Each number is 200 + 20 x the weight over its row's rms, rounded and kept within 0 to 999. Layers, rows and columns count from 0. The size before them is the row's rms in percent of the matrix's.

# gate: layer 3 MLP gate, 768x224, rms 0.0817, rows 591-611, columns 0-111
# up: layer 3 MLP up, 768x224, rms 0.0822, rows 591-611, columns 0-111
# down: layer 3 MLP down (transposed), 768x224, rms 0.071, rows 591-610, columns 0-111
gate591,102,191,215,208,195,208,213,207,192,163,249,196,211,201,175,225,180,157,177,216,241,187,190,218,168,177,233,195,212,168,196,166,192,209,192,178,154,178,201,235,198,216,198,163,212,206,213,213,211,232,195,191,170,192,202,175,184,198,185,210,209,211,204,211,219,225,197,197,186,215,193,184,212,175,224,213,205,219,198,228,199,178,237,197,197,198,221,215,175,136,234,193,218,197,188,202,219,190,211,216,202,156,206,205,215,207,235,215,215,222,221,201,200
up591,101,219,185,183,190,196,205,203,214,199,191,201,216,213,173,203,206,214,216,246,227,196,196,185,263,215,190,197,207,195,197,229,210,191,176,168,211,254,214,215,181,170,231,178,193,210,212,182,224,230,182,189,215,241,189,194,234,220,215,191,175,209,177,151,192,196,202,226,246,219,225,186,205,229,175,214,166,187,183,186,175,220,208,204,175,181,208,185,215,199,209,204,220,194,242,172,193,205,219,197,190,216,209,215,204,196,248,206,159,184,143,216,180
down591,104,209,172,200,225,177,199,228,215,200,188,190,188,219,219,182,185,198,187,176,156,242,202,197,206,193,195,193,206,145,186,184,206,191,203,266,199,175,218,225,187,176,219,228,228,171,192,175,169,182,242,196,190,195,221,201,187,220,165,218,193,196,246,217,226,202,210,166,210,165,183,181,233,203,187,231,168,164,228,185,206,209,167,195,207,192,156,190,183,202,199,195,219,209,147,193,191,222,191,196,192,194,221,215,193,187,180,204,185,193,171,212,205
gate592,098,229,210,200,202,189,191,177,171,254,192,204,196,241,206,175,221,189,209,201,189,170,227,202,224,188,189,192,186,227,209,194,204,213,200,229,191,193,211,210,201,196,200,132,213,209,172,191,221,185,246,160,217,184,181,197,237,234,215,185,187,229,229,176,176,219,205,218,202,200,189,181,159,201,199,167,210,222,174,212,215,196,216,184,190,222,169,205,212,173,214,197,204,260,200,212,201,179,190,204,200,215,215,199,203,210,158,244,181,223,201,224,205
up592,099,200,194,218,192,188,181,201,186,233,203,209,213,214,239,232,214,164,224,204,194,193,186,208,176,203,175,185,164,225,193,174,197,255,233,197,236,186,178,168,201,229,162,242,184,248,215,201,245,196,195,200,167,204,190,164,171,230,223,230,202,201,199,228,176,197,177,231,202,229,170,222,187,151,181,216,199,162,214,235,188,204,187,189,190,191,225,202,180,200,185,231,206,199,213,229,186,178,209,240,176,194,188,207,207,193,196,189,205,185,166,248,199
down592,099,201,172,188,196,204,206,183,210,215,197,183,208,190,149,218,179,202,203,189,195,196,216,232,217,214,234,211,173,210,184,227,191,182,181,203,186,166,226,173,200,197,225,218,177,187,198,211,190,178,198,148,225,187,213,195,206,189,211,188,203,211,192,177,199,212,201,168,211,178,174,175,192,204,218,173,212,227,197,201,204,252,188,215,195,208,203,184,203,217,208,203,180,237,179,201,191,206,209,203,208,198,175,182,215,230,188,174,188,198,255,218,212
gate593,097,227,184,198,185,169,195,180,191,223,186,212,211,155,216,179,207,219,191,201,169,214,202,214,197,201,191,237,191,230,215,188,217,213,213,202,205,219,223,197,180,198,192,217,182,236,171,190,190,203,211,197,210,162,164,206,221,177,209,201,185,205,215,205,208,196,226,199,208,215,222,166,239,215,199,223,221,174,208,196,208,213,209,193,198,196,211,218,240,201,223,221,182,205,223,227,209,163,216,249,194,232,203,179,224,181,155,180,222,189,182,197,212
up593,099,188,212,173,189,162,211,198,183,194,203,202,171,217,200,181,188,212,170,224,180,208,233,197,187,194,197,242,181,184,211,251,214,193,192,218,224,191,204,165,170,184,215,225,190,183,178,227,212,202,187,252,201,187,207,239,223,215,173,181,225,231,206,214,223,156,172,188,199,225,200,189,221,209,197,205,195,210,205,200,197,210,180,231,178,161,187,211,200,176,141,194,217,195,212,180,217,169,203,184,197,225,186,209,218,235,219,177,194,216,184,184,212
down593,099,168,202,196,203,221,213,246,230,199,196,197,174,204,194,207,172,174,159,206,213,209,165,197,132,202,222,197,212,193,198,187,200,206,212,231,196,195,184,202,195,189,216,179,192,158,197,212,205,195,176,224,175,176,204,187,193,162,212,244,207,171,193,196,205,225,178,182,214,213,181,209,193,216,185,167,188,213,189,202,196,185,160,207,188,168,138,188,187,172,190,169,205,180,196,178,194,193,220,209,221,231,187,208,179,162,191,218,189,190,175,209,221
gate594,097,235,163,191,214,196,199,218,217,191,207,201,170,191,211,232,227,183,228,164,184,148,216,200,215,179,195,212,149,186,206,214,225,184,211,235,224,179,187,214,161,202,201,207,180,221,197,199,224,224,224,176,202,195,211,216,237,182,212,175,191,214,177,190,206,212,232,222,239,199,189,206,234,217,195,201,207,230,229,172,208,170,182,201,198,187,211,192,182,204,202,234,146,191,217,197,192,196,230,213,167,211,214,220,181,182,182,185,208,176,237,178,220
up594,098,204,215,203,228,228,226,206,221,211,218,241,202,231,250,215,198,202,211,187,199,220,213,215,185,202,189,162,228,203,169,163,226,211,209,222,207,224,162,165,210,191,207,219,236,200,204,188,181,206,187,221,218,198,216,204,220,240,208,197,224,180,205,197,185,180,159,216,229,215,212,228,178,191,210,164,217,205,209,246,198,209,158,193,210,174,187,208,226,169,242,186,197,222,217,251,211,204,209,202,178,206,205,175,155,153,186,231,190,211,199,206,171
down594,103,200,180,224,195,192,193,227,203,181,197,214,212,171,187,235,203,211,206,216,167,229,163,228,222,175,220,188,187,181,230,215,182,213,203,200,174,229,173,169,174,189,210,192,178,208,174,178,211,197,176,180,208,213,167,183,228,217,222,196,191,177,195,167,187,187,193,185,190,190,225,198,188,204,205,210,209,208,210,192,201,212,182,225,179,198,205,173,187,220,208,218,163,201,222,209,180,186,204,187,238,194,206,205,223,229,245,192,196,168,214,183,191
gate595,095,223,186,241,166,187,216,207,217,197,198,237,203,230,175,218,204,188,221,213,184,158,214,198,219,189,202,166,182,180,137,186,189,231,231,231,160,235,201,187,175,224,201,212,210,242,204,199,211,185,190,193,213,222,195,196,183,194,196,183,209,178,207,187,179,185,191,212,201,227,234,148,222,232,227,221,217,180,215,223,186,198,175,233,208,180,200,186,193,180,194,187,206,207,193,221,209,231,149,206,198,172,186,217,178,201,197,217,246,223,192,199,192
up595,099,202,174,184,174,220,231,227,190,186,221,210,203,185,205,193,210,182,184,185,202,229,195,190,215,210,206,199,195,240,172,214,199,171,204,194,177,183,197,209,199,195,182,214,241,219,174,209,215,233,201,188,214,161,215,180,203,185,203,194,233,193,209,215,223,158,165,209,225,178,175,190,205,187,206,235,201,209,206,207,224,192,188,183,227,187,222,199,199,202,213,199,172,167,214,222,205,190,196,218,203,189,168,227,208,225,215,169,210,230,189,214,198
down595,097,174,221,187,205,191,154,196,172,181,207,232,174,192,193,191,194,220,191,192,179,220,224,185,208,203,203,180,213,199,200,235,194,188,179,211,181,180,217,216,209,176,181,186,194,209,212,228,200,160,169,221,186,192,247,198,182,212,179,226,197,213,202,270,218,198,218,188,192,183,235,199,176,173,210,187,169,177,205,222,183,210,236,214,189,176,208,250,218,230,245,209,188,193,199,203,204,230,207,223,210,227,252,182,226,165,218,209,209,203,172,214,167
gate596,097,229,208,218,203,176,228,189,197,212,183,200,195,202,184,205,210,211,206,191,225,200,232,210,171,170,172,195,217,146,207,184,189,177,208,254,166,206,182,222,213,186,189,208,168,227,199,190,222,168,195,234,209,168,228,169,179,174,166,185,160,217,198,185,199,208,206,214,220,229,206,213,173,178,168,199,222,199,214,238,200,248,209,221,211,193,200,220,214,194,227,200,201,204,216,219,197,216,178,242,182,196,186,207,213,191,203,201,192,171,205,208,203
up596,101,212,217,192,180,181,209,177,154,202,184,226,206,243,189,214,183,184,198,182,217,225,206,219,187,181,193,207,171,169,188,192,193,189,209,211,241,165,185,194,208,185,177,192,209,229,251,205,215,177,242,187,203,210,217,208,165,214,171,180,187,198,197,174,171,217,203,194,236,198,200,219,192,197,195,181,210,204,221,235,189,212,193,226,196,202,206,164,190,216,230,204,191,201,199,217,174,269,178,177,179,204,171,222,201,208,198,194,193,209,202,200,197
down596,097,191,186,193,186,217,172,215,190,198,216,174,214,187,204,187,214,191,213,201,207,191,199,192,240,228,240,216,162,227,200,209,213,224,224,207,223,194,214,176,202,194,220,174,203,169,230,221,223,221,184,186,216,265,168,210,207,219,250,205,233,219,168,171,197,169,219,201,183,203,239,187,174,180,212,192,196,222,220,189,193,224,174,213,193,197,215,190,211,218,243,172,222,189,209,226,190,197,236,180,215,189,185,212,176,195,181,225,204,221,233,183,194
gate597,105,211,217,225,209,197,231,192,176,195,186,164,158,183,174,202,211,217,187,173,198,220,160,227,194,202,186,145,226,167,215,201,205,236,199,191,184,186,184,216,204,189,208,214,179,180,222,191,213,207,196,203,183,202,208,187,158,176,219,170,244,172,203,233,174,199,213,227,175,194,186,213,154,185,188,243,202,195,210,218,189,163,195,217,175,221,174,210,212,198,187,186,179,232,176,179,190,184,159,191,196,184,180,204,201,175,198,245,224,178,224,229,227
up597,105,209,183,207,179,187,195,233,206,217,173,217,221,206,184,190,203,206,205,190,212,181,189,195,210,216,186,194,194,215,218,201,220,203,228,191,244,176,215,176,212,224,186,169,199,202,232,224,190,204,179,200,209,187,211,199,218,203,210,180,207,191,220,185,195,210,233,226,226,230,209,207,170,182,233,220,219,208,170,162,206,218,194,194,183,184,187,240,206,186,206,195,234,192,202,194,226,197,230,184,218,172,218,225,212,197,205,225,195,205,206,181,197
down597,095,173,145,204,204,171,201,211,214,212,204,172,183,163,180,252,187,202,186,176,249,205,219,170,192,219,157,190,224,173,191,195,196,190,195,210,169,204,206,193,182,231,221,190,210,243,215,209,231,201,216,222,153,226,188,217,194,157,181,213,207,190,206,190,226,194,210,198,208,201,204,209,250,190,205,227,176,189,189,211,183,216,203,195,173,226,208,179,181,204,170,210,182,213,206,188,216,189,193,220,172,194,185,227,216,225,212,211,232,204,212,226,188
gate598,105,187,220,217,170,203,197,207,196,223,191,206,170,186,205,243,196,174,214,192,186,187,173,213,233,236,161,185,193,203,195,227,200,189,225,182,190,217,227,187,173,215,223,169,191,181,196,186,177,213,208,183,195,244,183,187,201,209,199,215,206,216,225,204,240,224,208,200,180,208,185,189,200,228,203,205,195,201,179,223,224,202,212,213,197,245,207,188,195,213,215,227,232,180,198,246,175,195,209,152,236,218,197,244,224,185,199,225,174,154,160,198,206
up598,099,215,212,190,203,211,203,183,178,219,188,218,217,248,218,214,207,182,234,182,202,195,224,173,197,193,156,218,195,190,226,204,189,222,188,247,223,176,199,209,229,198,148,211,177,170,221,165,180,214,221,201,181,221,203,175,185,193,185,200,223,203,209,186,208,155,197,194,225,170,175,172,190,157,218,179,187,201,175,205,196,202,196,182,196,199,233,255,197,197,216,205,233,223,201,174,158,168,211,196,194,206,219,197,186,207,197,175,196,210,218,185,197
down598,097,201,181,205,196,208,193,214,178,236,228,195,222,185,230,185,188,232,175,195,202,179,204,165,176,182,229,195,208,232,183,213,236,198,197,190,210,188,184,143,180,237,222,209,208,203,223,183,210,211,204,174,207,175,232,273,192,186,205,197,163,200,215,226,175,213,221,192,249,172,221,226,196,243,208,201,186,211,162,199,167,187,214,163,221,204,237,220,206,196,190,165,220,224,197,201,221,200,160,203,179,248,198,208,220,191,170,212,209,197,207,217,199
gate599,102,211,181,202,203,180,219,174,213,201,233,185,167,203,203,151,241,196,207,202,165,183,204,180,191,161,180,166,200,175,162,204,206,173,185,194,228,154,182,204,221,203,177,211,194,157,188,208,156,201,225,192,195,180,194,197,212,226,213,221,185,212,196,200,187,195,194,167,211,178,200,206,218,183,223,208,201,189,192,195,181,197,211,196,201,170,236,201,195,189,176,256,197,204,195,201,192,212,203,183,228,211,210,171,198,187,185,200,222,192,220,236,183
up599,098,198,213,209,191,165,197,212,195,148,190,214,193,189,197,191,186,240,187,178,188,200,189,217,181,198,215,209,172,192,201,172,173,195,197,216,195,222,130,198,182,222,223,208,223,220,187,199,166,175,203,203,210,166,179,178,189,196,176,207,223,180,190,203,150,202,216,179,228,165,186,181,215,182,231,200,191,207,185,192,170,202,202,182,179,220,191,167,202,200,191,225,211,177,189,238,218,198,194,187,209,193,171,186,201,214,170,199,155,208,174,192,199
down599,102,194,185,179,222,215,198,175,171,209,201,202,228,183,249,183,196,213,179,189,206,208,194,175,167,247,155,214,229,231,202,204,183,191,219,194,201,233,207,195,215,200,201,209,197,208,211,175,184,163,196,187,216,204,208,235,202,192,193,195,217,184,173,194,219,222,178,194,186,233,181,195,221,178,174,209,176,223,199,179,230,195,195,200,181,187,178,189,208,192,233,208,202,187,215,206,196,194,261,223,166,216,186,191,174,238,198,173,246,204,231,185,215
gate600,098,239,209,219,202,201,187,199,193,210,208,211,193,234,185,175,192,200,178,210,216,216,158,193,185,166,227,200,211,238,180,188,243,227,211,210,129,200,201,159,233,207,174,217,191,202,241,202,223,184,226,159,213,210,216,198,236,200,212,179,195,176,189,173,201,198,215,226,226,201,197,215,202,189,225,226,182,222,218,199,206,238,200,209,230,202,225,241,224,237,209,202,209,172,212,209,209,189,205,189,193,197,186,202,179,174,179,188,193,194,199,202,229
up600,102,210,190,238,199,199,203,202,200,199,188,162,184,205,232,208,223,168,217,177,199,204,191,172,210,185,181,213,222,200,227,239,210,183,218,199,203,188,180,200,195,200,182,208,193,243,204,210,191,244,179,241,204,218,207,247,186,207,204,164,225,204,200,205,169,193,190,177,209,188,205,207,190,212,217,172,192,150,190,188,172,215,169,201,156,179,203,195,151,199,176,191,240,202,173,224,234,196,213,240,199,185,219,193,238,204,193,229,193,219,200,207,178
down600,101,209,245,226,181,184,210,179,214,217,216,205,189,219,194,193,182,214,264,187,241,192,186,195,170,188,231,153,217,213,200,212,188,178,185,227,242,191,193,220,205,205,207,182,226,169,189,199,244,212,202,187,217,213,210,204,183,190,197,199,187,229,209,202,265,182,170,217,218,208,186,185,189,182,212,192,181,199,189,204,195,149,184,202,197,190,226,178,185,204,191,195,233,171,188,217,212,218,198,182,202,166,215,192,207,209,196,210,189,194,219,200,204
gate601,110,230,173,229,164,178,214,208,186,210,208,217,188,192,217,202,230,201,213,197,182,192,188,186,208,187,226,202,200,223,165,197,201,201,211,195,210,207,176,194,227,204,204,190,202,197,188,231,199,240,201,197,220,228,228,209,203,208,206,235,221,236,197,170,235,169,211,208,180,196,192,208,237,194,217,222,204,163,234,189,203,187,135,192,195,198,208,221,176,219,216,217,163,222,228,206,183,161,208,202,197,214,214,201,201,219,190,202,212,212,197,208,170
up601,104,200,194,183,163,214,206,201,201,201,168,154,188,230,216,172,199,252,170,186,201,210,232,185,189,203,223,212,198,194,209,174,186,215,170,200,199,212,193,213,196,213,221,207,192,196,192,221,201,187,187,189,178,220,230,245,171,212,204,187,169,221,195,190,238,239,202,196,163,180,161,228,190,238,229,206,167,201,215,229,207,216,203,187,195,202,186,206,190,182,168,221,202,194,202,184,214,173,166,197,163,213,214,201,172,188,216,210,207,189,218,194,219
down601,101,187,207,210,195,225,218,209,209,222,184,202,209,197,186,191,215,150,220,192,168,228,201,201,196,195,219,197,152,204,189,205,179,203,181,215,189,215,174,175,203,225,199,253,209,179,214,195,178,205,190,208,210,200,190,210,203,181,210,181,209,226,219,213,194,203,230,210,186,192,210,179,241,196,190,233,171,205,189,203,250,211,186,222,200,187,169,185,189,191,173,211,195,208,202,204,175,205,161,222,221,199,213,187,158,197,225,195,221,184,222,213,198
gate602,102,213,197,206,183,178,200,215,197,221,200,226,211,199,169,191,207,174,207,211,211,205,212,191,200,184,160,197,179,239,212,177,177,205,209,181,221,187,222,181,200,223,202,188,219,172,222,194,164,187,201,171,194,224,228,199,204,185,201,184,196,199,220,210,163,204,198,221,213,219,192,180,222,193,209,205,192,206,221,202,176,207,203,201,186,251,217,212,180,214,204,193,196,190,201,200,182,153,212,198,165,226,204,218,204,197,161,206,212,179,188,214,166
up602,100,194,210,203,204,216,178,204,220,193,225,181,222,162,218,213,187,200,203,206,207,204,198,231,187,210,239,202,196,202,202,195,204,171,216,213,190,208,222,221,211,145,196,193,178,188,181,190,247,231,216,170,249,216,214,208,181,226,176,170,187,214,197,213,217,181,199,187,207,188,206,223,231,219,172,198,195,179,211,217,189,153,198,208,177,201,233,164,204,227,221,222,206,224,225,195,202,182,185,209,178,193,184,203,182,184,211,195,225,174,213,220,204
down602,103,217,220,225,192,216,203,202,199,195,207,197,220,208,183,196,178,189,175,222,209,207,202,196,198,152,212,183,204,206,181,258,190,197,194,184,193,195,187,207,190,221,212,204,192,193,199,214,221,252,190,173,201,195,206,243,190,209,201,222,207,236,222,191,209,194,202,199,213,214,228,174,214,236,203,186,167,227,179,186,199,192,216,192,169,173,212,190,211,209,187,211,175,212,199,214,193,169,220,199,241,177,195,178,213,187,165,230,176,195,228,199,180
gate603,108,197,196,230,190,172,208,195,232,200,212,199,221,176,198,184,154,185,204,224,219,188,200,197,177,212,213,170,187,229,216,176,219,203,199,225,180,195,234,200,222,190,227,178,192,187,213,149,169,205,210,213,206,214,243,199,185,215,243,194,149,199,191,206,227,226,187,210,212,225,155,171,188,206,187,178,198,218,211,194,223,223,178,206,218,202,215,190,199,195,195,160,198,174,195,218,177,212,183,208,212,183,173,168,191,185,212,183,207,183,219,201,242
up603,099,214,186,172,193,174,245,209,221,201,170,190,213,182,171,210,194,188,203,192,187,203,183,206,163,223,163,149,211,228,197,210,207,200,226,214,216,209,213,183,210,220,212,203,197,204,191,187,175,210,218,211,201,214,196,171,213,207,209,172,188,210,209,200,211,201,197,208,216,178,196,211,224,219,190,202,253,186,173,192,200,213,255,222,207,240,205,219,210,174,217,167,185,258,229,228,203,205,231,177,165,195,245,205,217,260,210,208,201,172,193,182,192
down603,104,228,182,188,204,199,216,252,229,198,193,194,229,166,148,177,186,177,164,173,214,209,206,220,198,198,246,190,201,194,205,185,202,195,216,219,195,167,181,182,236,185,190,171,204,182,191,199,228,214,205,191,205,248,203,212,214,196,209,199,203,198,196,167,187,207,199,206,199,188,245,191,172,196,214,189,187,192,162,186,191,264,188,193,216,205,204,208,212,212,173,209,188,169,204,133,195,215,201,204,186,169,197,208,158,208,183,201,203,182,203,185,224
gate604,099,215,194,228,196,228,235,190,235,214,215,196,216,168,205,155,218,198,230,203,237,195,200,214,158,179,183,201,186,236,197,187,222,207,196,219,224,211,190,236,213,201,211,181,176,212,224,180,209,234,181,186,208,208,230,221,226,181,210,196,228,177,202,214,184,178,187,215,191,213,189,169,209,222,230,203,236,206,230,197,194,226,172,174,210,182,182,177,211,212,231,190,195,190,211,195,171,224,185,164,176,236,171,213,182,199,208,244,216,197,229,214,217
up604,100,216,217,201,204,181,206,201,188,234,223,205,209,182,202,198,171,220,173,192,250,198,245,200,184,206,177,174,158,211,203,155,194,180,204,206,204,208,233,218,211,184,175,199,191,201,204,218,215,204,208,202,218,157,226,180,210,181,191,211,156,194,237,204,218,172,202,222,237,227,186,160,208,221,175,205,184,198,154,174,222,215,224,205,230,218,171,233,215,207,197,187,212,200,221,192,216,195,205,193,207,249,185,176,206,203,196,205,190,195,193,175,199
down604,102,176,215,188,207,226,180,212,182,196,200,219,193,201,229,208,194,229,218,195,194,188,171,215,206,222,182,225,225,181,223,204,197,185,209,182,215,223,224,187,199,201,145,216,183,228,176,178,226,180,231,214,191,201,205,190,206,175,203,184,210,167,218,212,197,204,226,143,194,190,191,211,214,212,207,190,159,225,203,203,184,238,194,215,208,250,199,211,215,182,220,177,212,247,235,183,235,192,189,216,163,176,220,177,184,195,220,193,195,183,175,177,180
gate605,096,204,201,221,195,167,236,178,219,220,208,219,179,179,204,176,198,212,178,204,216,202,184,198,216,222,212,167,179,199,205,185,215,200,215,206,163,211,198,223,154,229,205,154,169,235,199,197,210,212,196,151,223,215,238,159,195,193,202,223,168,221,214,192,203,205,217,191,205,204,166,211,168,230,195,228,195,205,187,196,201,195,158,176,185,193,187,221,203,193,162,196,191,208,189,201,203,217,190,201,196,208,188,191,164,218,201,214,169,164,199,204,200
up605,100,184,187,187,199,174,203,181,199,210,193,196,219,181,184,210,212,211,201,193,196,187,163,175,161,192,208,223,214,217,198,169,179,203,188,210,166,164,186,183,187,217,225,200,201,218,188,220,187,200,217,228,195,187,189,172,181,232,200,223,204,190,234,196,216,216,227,202,203,175,208,194,186,185,194,187,214,173,218,196,226,190,191,178,164,173,175,186,176,171,232,180,222,235,160,190,185,200,191,173,212,191,188,231,200,242,191,204,191,156,178,168,189
down605,096,218,175,169,196,204,217,196,218,206,194,172,226,205,211,244,222,166,178,196,223,189,239,211,190,220,254,195,223,214,192,156,198,199,191,251,191,168,189,190,216,220,161,220,213,199,199,241,220,250,179,199,182,187,220,174,193,193,231,228,222,205,185,198,210,241,176,174,204,233,223,218,212,206,210,205,196,189,210,218,217,207,196,199,183,190,194,163,206,165,184,200,208,193,214,197,194,180,211,218,194,199,219,197,187,186,217,216,176,181,208,197,170
gate606,099,240,182,248,176,171,199,181,215,181,215,187,175,193,212,206,151,200,190,199,203,194,183,219,157,184,236,225,235,219,150,205,176,190,223,208,188,213,187,213,200,203,187,199,220,188,177,196,175,199,195,169,190,221,207,212,171,217,196,196,187,208,171,210,203,199,241,170,168,217,212,216,189,215,221,226,171,225,218,226,210,183,191,195,205,183,184,229,205,208,198,170,173,174,184,172,215,185,171,186,211,195,187,210,204,194,170,176,226,194,194,186,210
up606,102,224,214,202,171,197,186,173,180,225,227,206,190,149,172,215,167,180,181,236,168,187,222,195,203,186,178,200,198,196,218,196,200,180,183,226,193,196,194,204,175,236,213,173,221,229,190,194,169,197,154,184,186,176,233,232,228,172,222,206,147,189,185,217,212,193,206,201,199,208,194,207,194,199,236,183,203,206,197,205,162,196,202,201,178,218,217,175,171,197,193,213,215,208,189,208,221,220,221,164,214,202,199,222,203,174,197,212,183,180,226,171,210
down606,102,172,200,171,210,196,221,226,199,184,219,211,228,207,212,172,218,213,233,193,177,175,202,189,219,181,226,211,205,157,232,206,201,218,183,186,209,209,199,182,187,224,215,203,202,185,179,186,252,181,197,214,226,243,202,199,211,189,180,224,174,228,198,177,187,195,230,223,199,213,197,222,221,203,174,219,193,189,202,177,207,201,204,144,204,237,188,225,223,205,186,177,192,192,216,199,197,190,185,188,209,221,196,181,175,195,200,158,199,219,183,227,220
gate607,096,197,166,205,222,202,186,199,226,198,226,206,219,192,191,206,232,164,223,173,178,172,182,254,208,208,211,185,188,193,218,200,217,184,226,213,200,177,218,205,218,178,183,187,192,249,180,201,197,197,191,198,203,218,188,195,230,196,214,232,209,189,243,177,244,185,221,205,183,230,208,210,203,182,203,205,172,190,226,172,209,197,155,177,220,204,236,203,228,237,222,163,178,215,200,228,199,182,226,191,215,218,239,184,218,228,214,195,230,214,193,204,206
up607,099,200,204,199,189,205,163,218,197,189,224,234,199,216,211,193,212,205,185,226,232,147,212,190,215,194,193,215,198,205,195,154,198,216,221,198,191,215,209,208,202,187,207,207,198,199,186,214,194,196,236,162,237,237,173,213,218,216,204,168,222,176,178,194,190,195,185,206,207,195,221,178,217,197,192,210,198,201,212,214,196,172,236,205,199,213,189,155,221,226,213,152,242,207,193,181,246,214,195,219,210,187,181,216,190,173,185,228,222,174,197,198,213
down607,103,202,260,205,173,203,196,193,226,223,226,186,206,221,225,203,228,207,176,184,183,184,225,193,215,184,194,214,192,191,219,179,151,195,197,192,174,214,196,223,216,218,183,213,164,229,215,204,238,161,200,220,182,191,213,216,201,223,210,183,198,203,242,183,206,210,219,196,226,213,163,218,232,210,211,225,212,225,216,180,228,197,204,242,205,195,225,225,197,211,184,200,186,183,168,207,184,189,244,179,180,185,221,195,210,193,220,208,209,202,187,164,203
gate608,096,218,196,218,198,196,209,148,192,217,187,219,174,236,226,231,195,227,241,226,179,210,184,207,206,195,197,223,197,206,210,170,208,186,217,175,157,176,217,190,221,155,164,173,185,208,197,185,193,188,224,204,199,206,212,227,206,208,204,178,219,205,208,203,199,183,198,218,177,174,197,176,186,193,203,176,206,240,217,209,192,199,201,221,199,179,193,213,181,189,187,202,217,167,185,209,230,218,222,189,210,201,164,217,202,183,177,221,190,166,206,178,200
up608,096,214,199,203,213,224,193,221,207,219,225,184,218,166,209,231,226,203,197,217,201,247,206,228,186,226,205,220,207,202,203,168,167,229,236,201,164,225,198,199,176,223,197,202,195,220,189,218,167,209,201,175,207,210,194,218,216,208,218,215,195,144,173,202,186,193,215,204,194,186,167,213,193,224,200,173,220,212,228,189,190,230,207,177,190,207,215,187,216,176,208,171,186,177,221,217,184,189,222,184,224,254,192,194,212,204,223,232,183,174,155,174,178
down608,102,220,181,209,212,183,199,205,189,252,225,206,176,201,195,214,214,184,224,217,171,220,216,215,186,180,218,203,204,213,211,171,210,200,202,222,189,189,149,188,201,185,228,217,237,205,223,213,200,201,185,223,215,186,206,210,237,171,188,185,182,197,185,204,210,224,222,233,259,184,191,199,237,206,193,189,189,241,163,222,171,211,190,198,228,226,208,194,185,206,212,199,172,201,179,171,190,203,185,187,214,207,213,191,223,167,155,208,211,173,181,205,170
gate609,095,221,190,170,177,170,203,220,221,168,183,167,186,171,219,175,203,180,185,195,185,158,176,220,211,208,184,177,181,219,241,187,194,194,236,153,223,169,207,181,204,204,236,200,200,211,216,184,199,190,210,176,223,203,185,181,240,189,215,240,203,200,201,179,208,209,214,216,206,182,204,211,185,207,181,233,195,237,183,224,209,225,183,212,205,202,176,202,195,223,225,208,193,230,180,192,186,198,177,205,226,199,190,160,177,170,204,207,219,177,203,203,230
up609,097,208,209,190,202,187,230,203,209,204,161,178,169,180,230,216,211,226,213,195,215,142,187,171,191,235,189,197,176,196,178,221,194,197,201,202,208,195,227,219,171,261,227,207,223,177,195,222,220,159,210,185,218,182,210,171,157,199,220,164,176,190,200,210,170,184,189,225,231,178,214,217,177,178,236,193,151,185,201,213,209,182,201,179,193,208,213,205,169,181,193,227,228,235,211,210,187,206,182,212,194,213,196,197,198,215,190,236,184,174,182,193,203
down609,103,206,188,183,192,189,192,171,199,197,184,225,229,215,170,185,177,187,229,235,211,203,215,193,224,205,197,190,219,190,156,221,196,194,154,238,156,223,175,194,175,205,205,172,179,209,202,203,201,183,203,196,216,208,183,205,204,234,167,214,196,182,198,194,192,206,200,190,208,232,208,218,206,209,212,181,175,198,205,181,208,153,202,216,201,218,207,191,225,238,202,208,198,194,241,182,182,191,217,187,207,198,176,183,194,172,202,209,222,175,200,191,156
gate610,098,196,158,200,200,205,161,174,201,199,218,210,216,211,150,219,226,169,216,237,204,202,186,205,199,172,189,189,200,190,175,206,213,215,211,200,157,184,203,184,205,240,203,208,205,199,159,195,178,186,198,177,214,166,210,185,199,158,188,213,232,211,200,192,201,202,223,201,193,211,192,169,201,191,249,190,204,207,184,223,215,181,183,197,170,194,164,179,215,183,213,176,212,207,200,183,170,203,227,226,212,150,215,190,156,169,219,213,217,200,217,188,196
up610,098,186,197,172,195,204,220,191,174,169,208,209,193,195,201,215,223,202,182,196,183,238,212,219,221,218,216,214,202,190,199,200,250,199,212,216,182,199,215,209,194,242,190,196,175,184,172,204,160,208,189,205,254,166,197,205,186,188,234,226,193,156,234,145,202,210,197,176,213,198,191,196,207,208,245,227,187,175,159,184,187,186,209,193,200,219,237,200,198,177,167,190,192,194,195,190,210,210,189,188,220,199,188,225,204,169,180,211,206,212,168,231,197
down610,102,225,142,203,214,178,214,212,217,180,187,176,181,210,207,218,214,250,232,189,210,203,224,217,222,208,226,205,198,198,191,250,192,226,210,202,233,174,225,167,203,191,197,214,211,227,209,164,210,197,215,172,172,190,215,194,212,236,222,181,231,204,191,195,231,162,212,175,188,218,205,241,185,202,203,202,224,214,218,188,217,205,186,214,191,211,202,219,185,193,199,208,200,183,164,183,177,206,212,220,184,188,204,184,202,203,225,189,220,213,213,193,180
gate611,094,208,210,184,191,180,211,191,215,203,169,211,190,211,210,198,173,194,203,193,188,199,197,214,183,224,174,201,169,192,210,216,207,178,163,198,211,193,195,196,208,193,152,192,175,197,176,165,192,156,201,190,189,218,185,193,179,226,197,174,182,172,214,230,223,185,215,203,203,223,184,225,165,177,232,210,197,207,203,177,206,176,209,205,218,209,204,194,213,233,214,171,190,184,209,192,191,191,207,223,220,188,184,188,162,185,222,211,189,211,195,210,192
up611,096,207,186,190,176,173,193,203,192,208,189,222,213,222,215,177,184,217,234,197,210,169,187,201,192,197,191,197,209,180,188,194,186,225,206,167,192,203,181,209,237,176,202,220,208,211,209,208,192,172,194,221,215,186,185,189,205,171,191,207,229,237,214,219,185,190,203,228,248,194,182,208,189,217,204,210,208,193,196,161,169,180,196,228,186,216,183,197,211,190,180,222,188,179,225,224,216,192,184,177,212,215,185,176,207,233,175,190,202,257,218,184,204